python train.py --n_kv_head=1 --head_dim=32 --vocab_size=512 --rope_base=10000.0 --qk_norm=false --tie_embeddings=false --lr=0.00272 --beta1=0.95 --steps=8912 --dataset="wikipedia_en"
Each number is 50 + 15 x the weight over its row's rms, rounded and kept within 0 to 99. Layers, rows and columns count from 0. The size before them is the row's rms in percent of the matrix's.

# layer 9 MLP down, 160x448, rms 0.117, rows 12-40, columns 336-447
090:49 22 55 61 52 32 26 55 46 53 42 56 55 59 47 51 59 70 65 56 32 44 85 42 56 21 44 52 47 56 55 44 53 35 40 62 43 73 53 58 66 50 57 36 77 64 57 24 56 58 61 49 41 32 63 39 54 49 45 57 66 58 68 51 36 26 38 60 66 71 43 41 64 61 63 42 30 26 62 45 61 48 31 64 37 33 72 46 66 54 62 48 33 55 56 58 39 59 50 47 42 40 05 59 42 39 44 54 55 70 50 48
097:55 78 32 40 70 74 63 42 63 49 84 46 55 72 49 57 30 42 43 58 43 65 22 33 60 40 35 39 66 61 32 39 54 63 38 76 60 58 61 39 36 47 59 33 67 63 40 62 80 36 16 69 64 62 56 30 60 52 63 46 60 46 38 34 27 47 48 70 28 41 25 54 59 58 37 58 54 60 49 56 63 42 60 67 48 53 18 40 52 37 50 46 68 66 72 40 37 56 58 43 57 50 52 35 45 44 52 64 47 61 40 38
102:92 49 19 31 39 42 55 38 23 55 43 60 50 19 60 41 40 34 43 54 56 28 56 45 38 76 49 42 14 48 25 78 47 18 33 73 46 43 50 54 11 62 78 66 45 60 32 31 67 49 59 25 55 33 24 38 51 50 46 43 69 22 42 46 76 61 44 62 61 49 57 52 59 78 38 32 60 39 59 45 60 62 65 39 57 32 71 58 24 50 48 22 64 77 59 75 26 66 74 61 48 49 58 45 55 59 52 44 41 49 44 66
096:61 57 34 46 62 41 70 66 58 63 41 49 67 60 44 67 70 41 38 41 45 39 39 59 47 67 37 51 51 45 61 46 66 32 66 48 61 53 54 37 40 31 26 42 54 63 44 46 64 44 60 41 70 36 59 65 71 34 65 38 27 71 47 42 62 56 83 79 40 29 42 56 44 81 47 35 71 44 23 48 19 21 66 28 50 45 54 53 64 71 65 56 41 42 44 31 44 70 48 47 56 28 45 41 41 66 60 77 50 24 43 60
099:44 42 41 35 70 40 81 28 78 24 57 35 38 74 88 35 53 41 54 56 63 30 45 48 42 39 44 36 33 54 41 37 37 42 65 26 29 11 71 47 53 79 54 45 84 26 39 79 66 56 40 42 70 30 32 67 56 47 81 74 62 52 43 47 71 77 46 42 33 51 55 55 44 53 48 49 78 74 27 43 36 47 42 46 61 37 45 62 25 44 41 29 73 60 67 43 46 50 53 57 42 63 53 57 71 19 42 46 46 27 16 44
097:78 26 52 32 37 57 31 67 42 41 43 34 71 22 38 18 46 62 58 65 65 44 44 67 74 80 25 37 53 31 73 33 54 57 47 73 55 12 48 58 61 34 56 68 57 28 58 55 71 50 64 66 36 49 50 59 53 46 45 81 39 60 52 53 66 58 36 04 45 57 34 48 36 44 44 74 64 43 28 55 47 27 53 62 25 18 50 34 34 76 46 88 68 46 50 54 55 41 59 56 58 39 35 43 59 46 61 39 42 37 30 39
102:42 55 52 47 29 47 21 54 46 45 73 62 66 52 41 34 83 43 40 48 74 43 68 41 49 63 52 18 45 62 58 53 56 53 44 69 50 44 40 47 74 43 71 67 64 46 69 65 52 40 57 30 36 61 41 51 66 27 48 57 31 31 50 47 76 47 35 46 00 24 56 33 40 72 06 37 17 39 30 34 75 48 27 57 48 34 60 41 54 60 70 73 54 54 46 46 59 48 48 38 64 68 43 52 48 64 70 56 60 57 49 34
094:57 17 36 37 53 19 58 51 71 57 58 52 33 55 28 68 28 32 54 61 61 36 65 38 55 32 63 36 51 70 28 47 60 74 20 83 58 52 54 45 24 48 50 55 45 57 42 43 68 31 65 48 65 57 48 56 68 40 97 63 55 52 57 36 22 71 43 39 55 68 35 55 68 55 65 62 73 41 41 51 55 70 63 54 71 44 45 63 54 52 52 48 58 35 58 73 52 67 53 43 58 65 60 72 61 42 60 43 28 71 89 57
103:65 65 61 58 19 59 68 61 53 56 51 28 39 24 32 55 75 44 16 40 52 37 48 68 44 49 48 43 62 50 79 32 42 53 71 42 68 59 54 21 43 32 70 37 58 32 31 66 61 52 53 41 60 60 45 68 63 59 50 63 58 46 46 49 41 48 45 37 43 47 62 64 50 65 73 57 50 47 57 70 21 76 47 46 79 58 47 81 55 61 54 38 41 45 71 56 72 30 27 58 37 50 69 60 36 43 44 76 55 22 86 45
105:63 32 20 27 56 37 54 24 65 29 55 58 66 42 42 50 49 56 72 54 28 61 49 30 56 58 79 32 61 59 36 45 71 56 72 41 09 48 45 61 26 60 45 53 41 29 56 66 78 43 47 54 68 36 52 55 58 46 54 64 63 61 45 34 37 77 23 44 72 62 67 58 44 82 71 75 43 54 60 30 11 63 36 59 43 44 47 52 71 31 43 65 64 11 55 43 44 76 41 20 43 49 55 47 39 22 81 45 46 65 29 38
101:79 47 67 56 43 73 37 63 42 43 44 59 55 33 50 78 60 37 39 43 47 53 33 64 50 53 36 20 42 32 39 52 72 32 45 27 47 37 65 29 58 38 44 56 43 79 34 60 44 44 50 67 53 90 56 53 53 24 45 55 45 59 50 43 09 54 44 78 48 47 61 63 34 58 25 64 48 48 59 56 57 74 82 62 41 79 48 39 39 48 38 44 76 43 32 57 37 51 41 25 54 69 36 58 30 53 99 46 58 55 68 29
101:49 33 53 57 39 61 30 84 59 70 65 62 52 45 43 71 60 61 48 76 47 35 59 76 46 41 43 42 35 52 57 77 76 60 37 72 77 43 47 62 47 49 67 53 64 53 57 72 39 44 38 49 54 25 50 56 55 38 23 40 43 47 51 67 39 40 30 38 29 31 45 63 26 38 36 34 34 58 54 56 51 35 62 28 75 45 50 45 76 57 50 40 52 37 37 42 64 64 35 51 29 61 48 56 35 58 59 65 33 62 28 41
104:40 16 32 51 56 46 44 27 65 56 69 32 36 42 44 46 72 34 68 68 61 32 55 32 40 31 41 63 58 48 95 48 56 48 55 69 25 18 53 61 44 34 38 50 55 42 46 40 57 28 63 42 51 60 57 47 58 29 41 76 50 50 40 43 39 47 64 53 35 26 59 68 43 44 44 60 42 86 67 31 72 67 39 44 78 42 45 55 65 52 53 32 52 44 44 48 40 49 29 49 38 53 62 55 45 65 57 66 69 68 40 50
101:27 62 33 53 44 52 52 30 33 25 60 62 47 22 55 39 59 29 36 00 59 56 42 49 56 57 43 74 66 34 67 55 44 63 27 36 50 49 61 23 48 63 34 62 57 66 34 46 67 25 62 53 55 55 42 33 54 51 36 36 66 51 30 35 31 54 47 54 20 38 69 40 65 48 36 85 66 45 38 43 19 53 67 38 43 43 50 70 44 58 46 30 67 89 62 58 68 25 51 43 88 72 27 52 41 55 50 71 54 36 70 55
097:43 48 56 44 53 48 44 27 54 47 40 34 48 49 36 63 53 30 52 36 55 36 36 47 57 53 48 42 38 56 40 43 45 53 48 22 50 26 35 19 44 52 40 63 59 31 55 51 11 58 59 34 87 36 00 48 60 40 65 78 54 28 30 47 42 49 44 67 48 28 34 54 32 65 39 50 58 35 73 46 42 42 57 51 70 36 30 28 68 71 67 61 66 58 59 66 64 55 43 31 44 62 71 68 53 28 45 26 38 43 33 49
097:35 50 71 41 67 56 73 45 61 46 40 51 48 35 32 54 41 57 34 71 30 61 51 41 60 50 94 20 55 48 59 43 52 41 56 72 57 28 28 43 47 73 40 67 25 82 63 47 47 35 23 45 40 66 58 63 51 63 65 42 33 61 19 47 55 35 54 39 59 45 50 49 40 38 28 57 56 40 54 68 40 48 54 44 46 69 28 61 47 47 23 56 50 47 47 51 46 59 44 75 37 63 46 30 47 44 84 35 34 55 70 41
096:40 38 31 58 32 33 43 46 45 56 58 25 54 60 65 66 72 32 30 66 50 69 50 48 31 58 40 31 66 63 62 58 63 77 32 25 40 36 55 42 22 61 51 38 56 83 53 55 64 18 39 41 64 72 30 58 42 22 44 48 79 26 56 38 42 47 51 40 64 37 50 39 49 10 43 31 71 40 30 45 19 23 47 46 75 56 48 22 55 86 36 55 62 52 40 51 57 44 49 82 24 46 63 36 53 59 73 60 77 69 40 57
109:49 42 46 48 40 40 54 72 67 68 48 34 52 42 71 50 57 69 44 44 42 56 50 59 17 47 39 45 38 40 64 37 62 41 67 14 45 44 51 84 44 26 35 67 40 38 42 58 44 71 64 87 60 39 59 73 30 57 45 56 45 59 49 41 59 89 48 47 34 40 50 71 37 53 64 59 49 62 54 67 51 44 50 57 63 47 34 64 50 31 37 65 41 34 35 55 40 67 43 41 48 39 63 58 48 54 30 69 31 54 32 66
095:31 55 48 39 66 41 58 55 46 19 55 61 50 62 68 59 31 47 40 56 43 41 64 44 44 57 46 31 66 43 40 32 45 48 27 39 63 18 70 47 38 57 44 72 63 37 51 56 69 48 39 41 43 62 59 82 52 37 52 58 56 49 56 72 56 56 42 42 25 53 48 51 21 78 59 32 50 52 70 52 80 58 31 25 47 76 62 59 60 87 16 56 45 60 53 33 29 47 38 60 40 52 54 31 53 54 48 37 58 33 27 57
105:31 50 86 75 48 37 49 32 58 68 53 35 36 54 65 67 58 53 54 54 34 51 69 55 50 54 49 43 49 39 56 19 68 31 87 40 73 58 63 50 69 47 38 34 82 56 54 29 57 50 82 28 59 60 42 47 42 75 45 52 18 65 20 44 27 20 57 13 49 50 51 12 61 57 72 29 53 37 68 43 50 34 38 39 57 59 40 47 55 78 29 33 34 52 40 53 48 36 49 57 36 28 12 69 67 33 48 45 36 50 48 48
109:38 53 25 32 36 51 29 47 33 70 51 49 62 46 58 54 64 26 29 53 55 50 54 39 54 65 59 37 53 39 51 47 54 71 39 53 58 47 50 79 44 50 78 44 77 41 56 60 53 53 62 44 51 31 47 73 51 44 44 34 40 47 32 66 71 59 21 55 47 45 55 48 34 75 46 55 51 54 38 51 40 34 76 46 70 12 44 44 57 63 43 53 67 65 37 69 50 57 46 49 19 55 43 36 42 33 58 48 67 46 14 58
094:66 76 47 70 38 57 65 50 52 45 65 45 36 71 54 40 68 33 27 37 61 57 40 73 65 62 31 61 82 47 45 44 60 17 61 23 51 55 47 16 64 56 57 39 48 37 44 48 25 62 60 68 44 73 49 58 67 45 57 75 41 48 86 55 57 54 46 62 44 52 60 41 31 58 31 67 35 63 34 24 49 38 42 57 46 53 48 31 64 38 59 44 64 46 28 70 54 77 66 70 67 45 73 46 62 54 31 35 77 34 35 48
103:27 36 41 70 72 84 55 58 48 44 61 32 34 60 34 41 55 24 53 59 32 73 23 49 61 42 61 58 60 38 59 52 38 15 44 43 67 67 24 52 88 44 47 75 59 45 58 61 77 42 43 62 34 52 72 55 64 49 70 42 76 55 35 59 51 51 39 67 71 30 65 44 51 42 69 56 36 55 72 40 70 58 52 39 47 52 53 68 26 24 55 28 25 64 63 35 52 40 54 36 45 70 40 50 58 59 50 36 81 61 31 48
102:40 62 27 55 71 55 74 43 51 50 64 52 40 52 33 42 62 54 52 84 35 37 29 53 30 19 44 18 58 56 56 79 47 37 46 45 47 48 44 49 16 38 44 48 46 68 51 44 49 51 43 55 48 32 69 68 65 58 50 47 68 53 32 36 55 52 38 76 31 48 58 57 63 38 24 34 22 62 53 58 27 09 39 37 36 45 44 44 42 50 53 70 47 50 55 10 38 48 46 72 44 60 65 56 52 37 40 61 57 72 22 63
095:74 43 28 29 62 27 64 47 67 67 43 32 68 44 69 70 50 36 65 64 64 29 36 34 57 37 35 46 33 41 77 52 29 30 26 57 73 47 66 39 49 41 53 46 62 41 53 63 41 48 62 15 60 62 47 53 41 67 59 48 54 27 65 80 50 47 46 43 58 61 42 62 63 49 69 29 63 59 78 59 25 43 71 63 44 38 65 85 65 66 32 39 42 61 64 58 72 67 36 55 71 45 49 43 18 68 47 62 32 36 75 59
094:67 32 54 49 74 48 37 38 52 79 34 08 41 36 59 85 53 72 72 54 58 53 64 48 44 47 68 33 41 38 41 79 40 40 63 40 55 25 53 38 29 38 69 52 36 94 35 23 44 37 65 69 45 32 51 40 35 53 47 74 27 52 66 50 47 30 53 57 43 44 61 60 47 55 60 33 33 49 60 61 39 57 53 67 43 42 53 73 42 57 38 44 40 36 76 50 81 35 49 49 49 58 59 56 39 56 58 41 54 63 60 29
109:70 44 49 31 63 34 65 38 60 38 62 61 43 72 50 65 37 49 62 43 32 30 46 48 44 45 57 48 55 62 81 52 40 64 30 49 64 31 47 80 39 53 53 54 41 34 59 46 49 02 51 27 60 48 65 65 50 62 55 43 63 22 40 59 59 68 56 44 33 38 40 50 50 80 22 69 46 60 24 62 41 27 30 53 77 47 37 43 32 54 26 51 28 73 71 54 76 50 67 48 68 35 64 64 64 48 44 81 21 44 44 40
102:59 79 43 47 44 51 33 40 71 44 51 46 53 66 33 53 43 36 51 39 50 49 30 53 63 05 50 61 48 42 32 49 37 32 37 43 59 77 49 45 53 35 71 49 33 59 26 18 33 48 67 77 63 24 78 48 77 44 42 36 59 66 57 52 31 47 40 71 72 36 58 59 60 61 71 58 69 39 47 43 42 59 65 25 59 50 81 46 57 53 24 48 55 28 63 62 34 55 44 46 64 64 48 52 50 80 50 44 58 15 35 29
093:56 45 67 41 45 42 46 47 78 40 43 35 63 55 39 48 55 41 67 65 58 43 55 42 65 57 28 33 32 69 36 61 43 37 24 56 72 44 69 52 47 67 48 48 33 33 65 49 39 92 65 51 28 31 53 70 52 49 53 76 38 54 57 39 75 60 72 58 49 30 37 41 33 59 51 29 24 27 63 57 54 63 47 63 46 18 80 60 49 95 39 61 63 54 61 46 53 42 52 28 65 62 53 72 46 52 49 33 53 63 60 59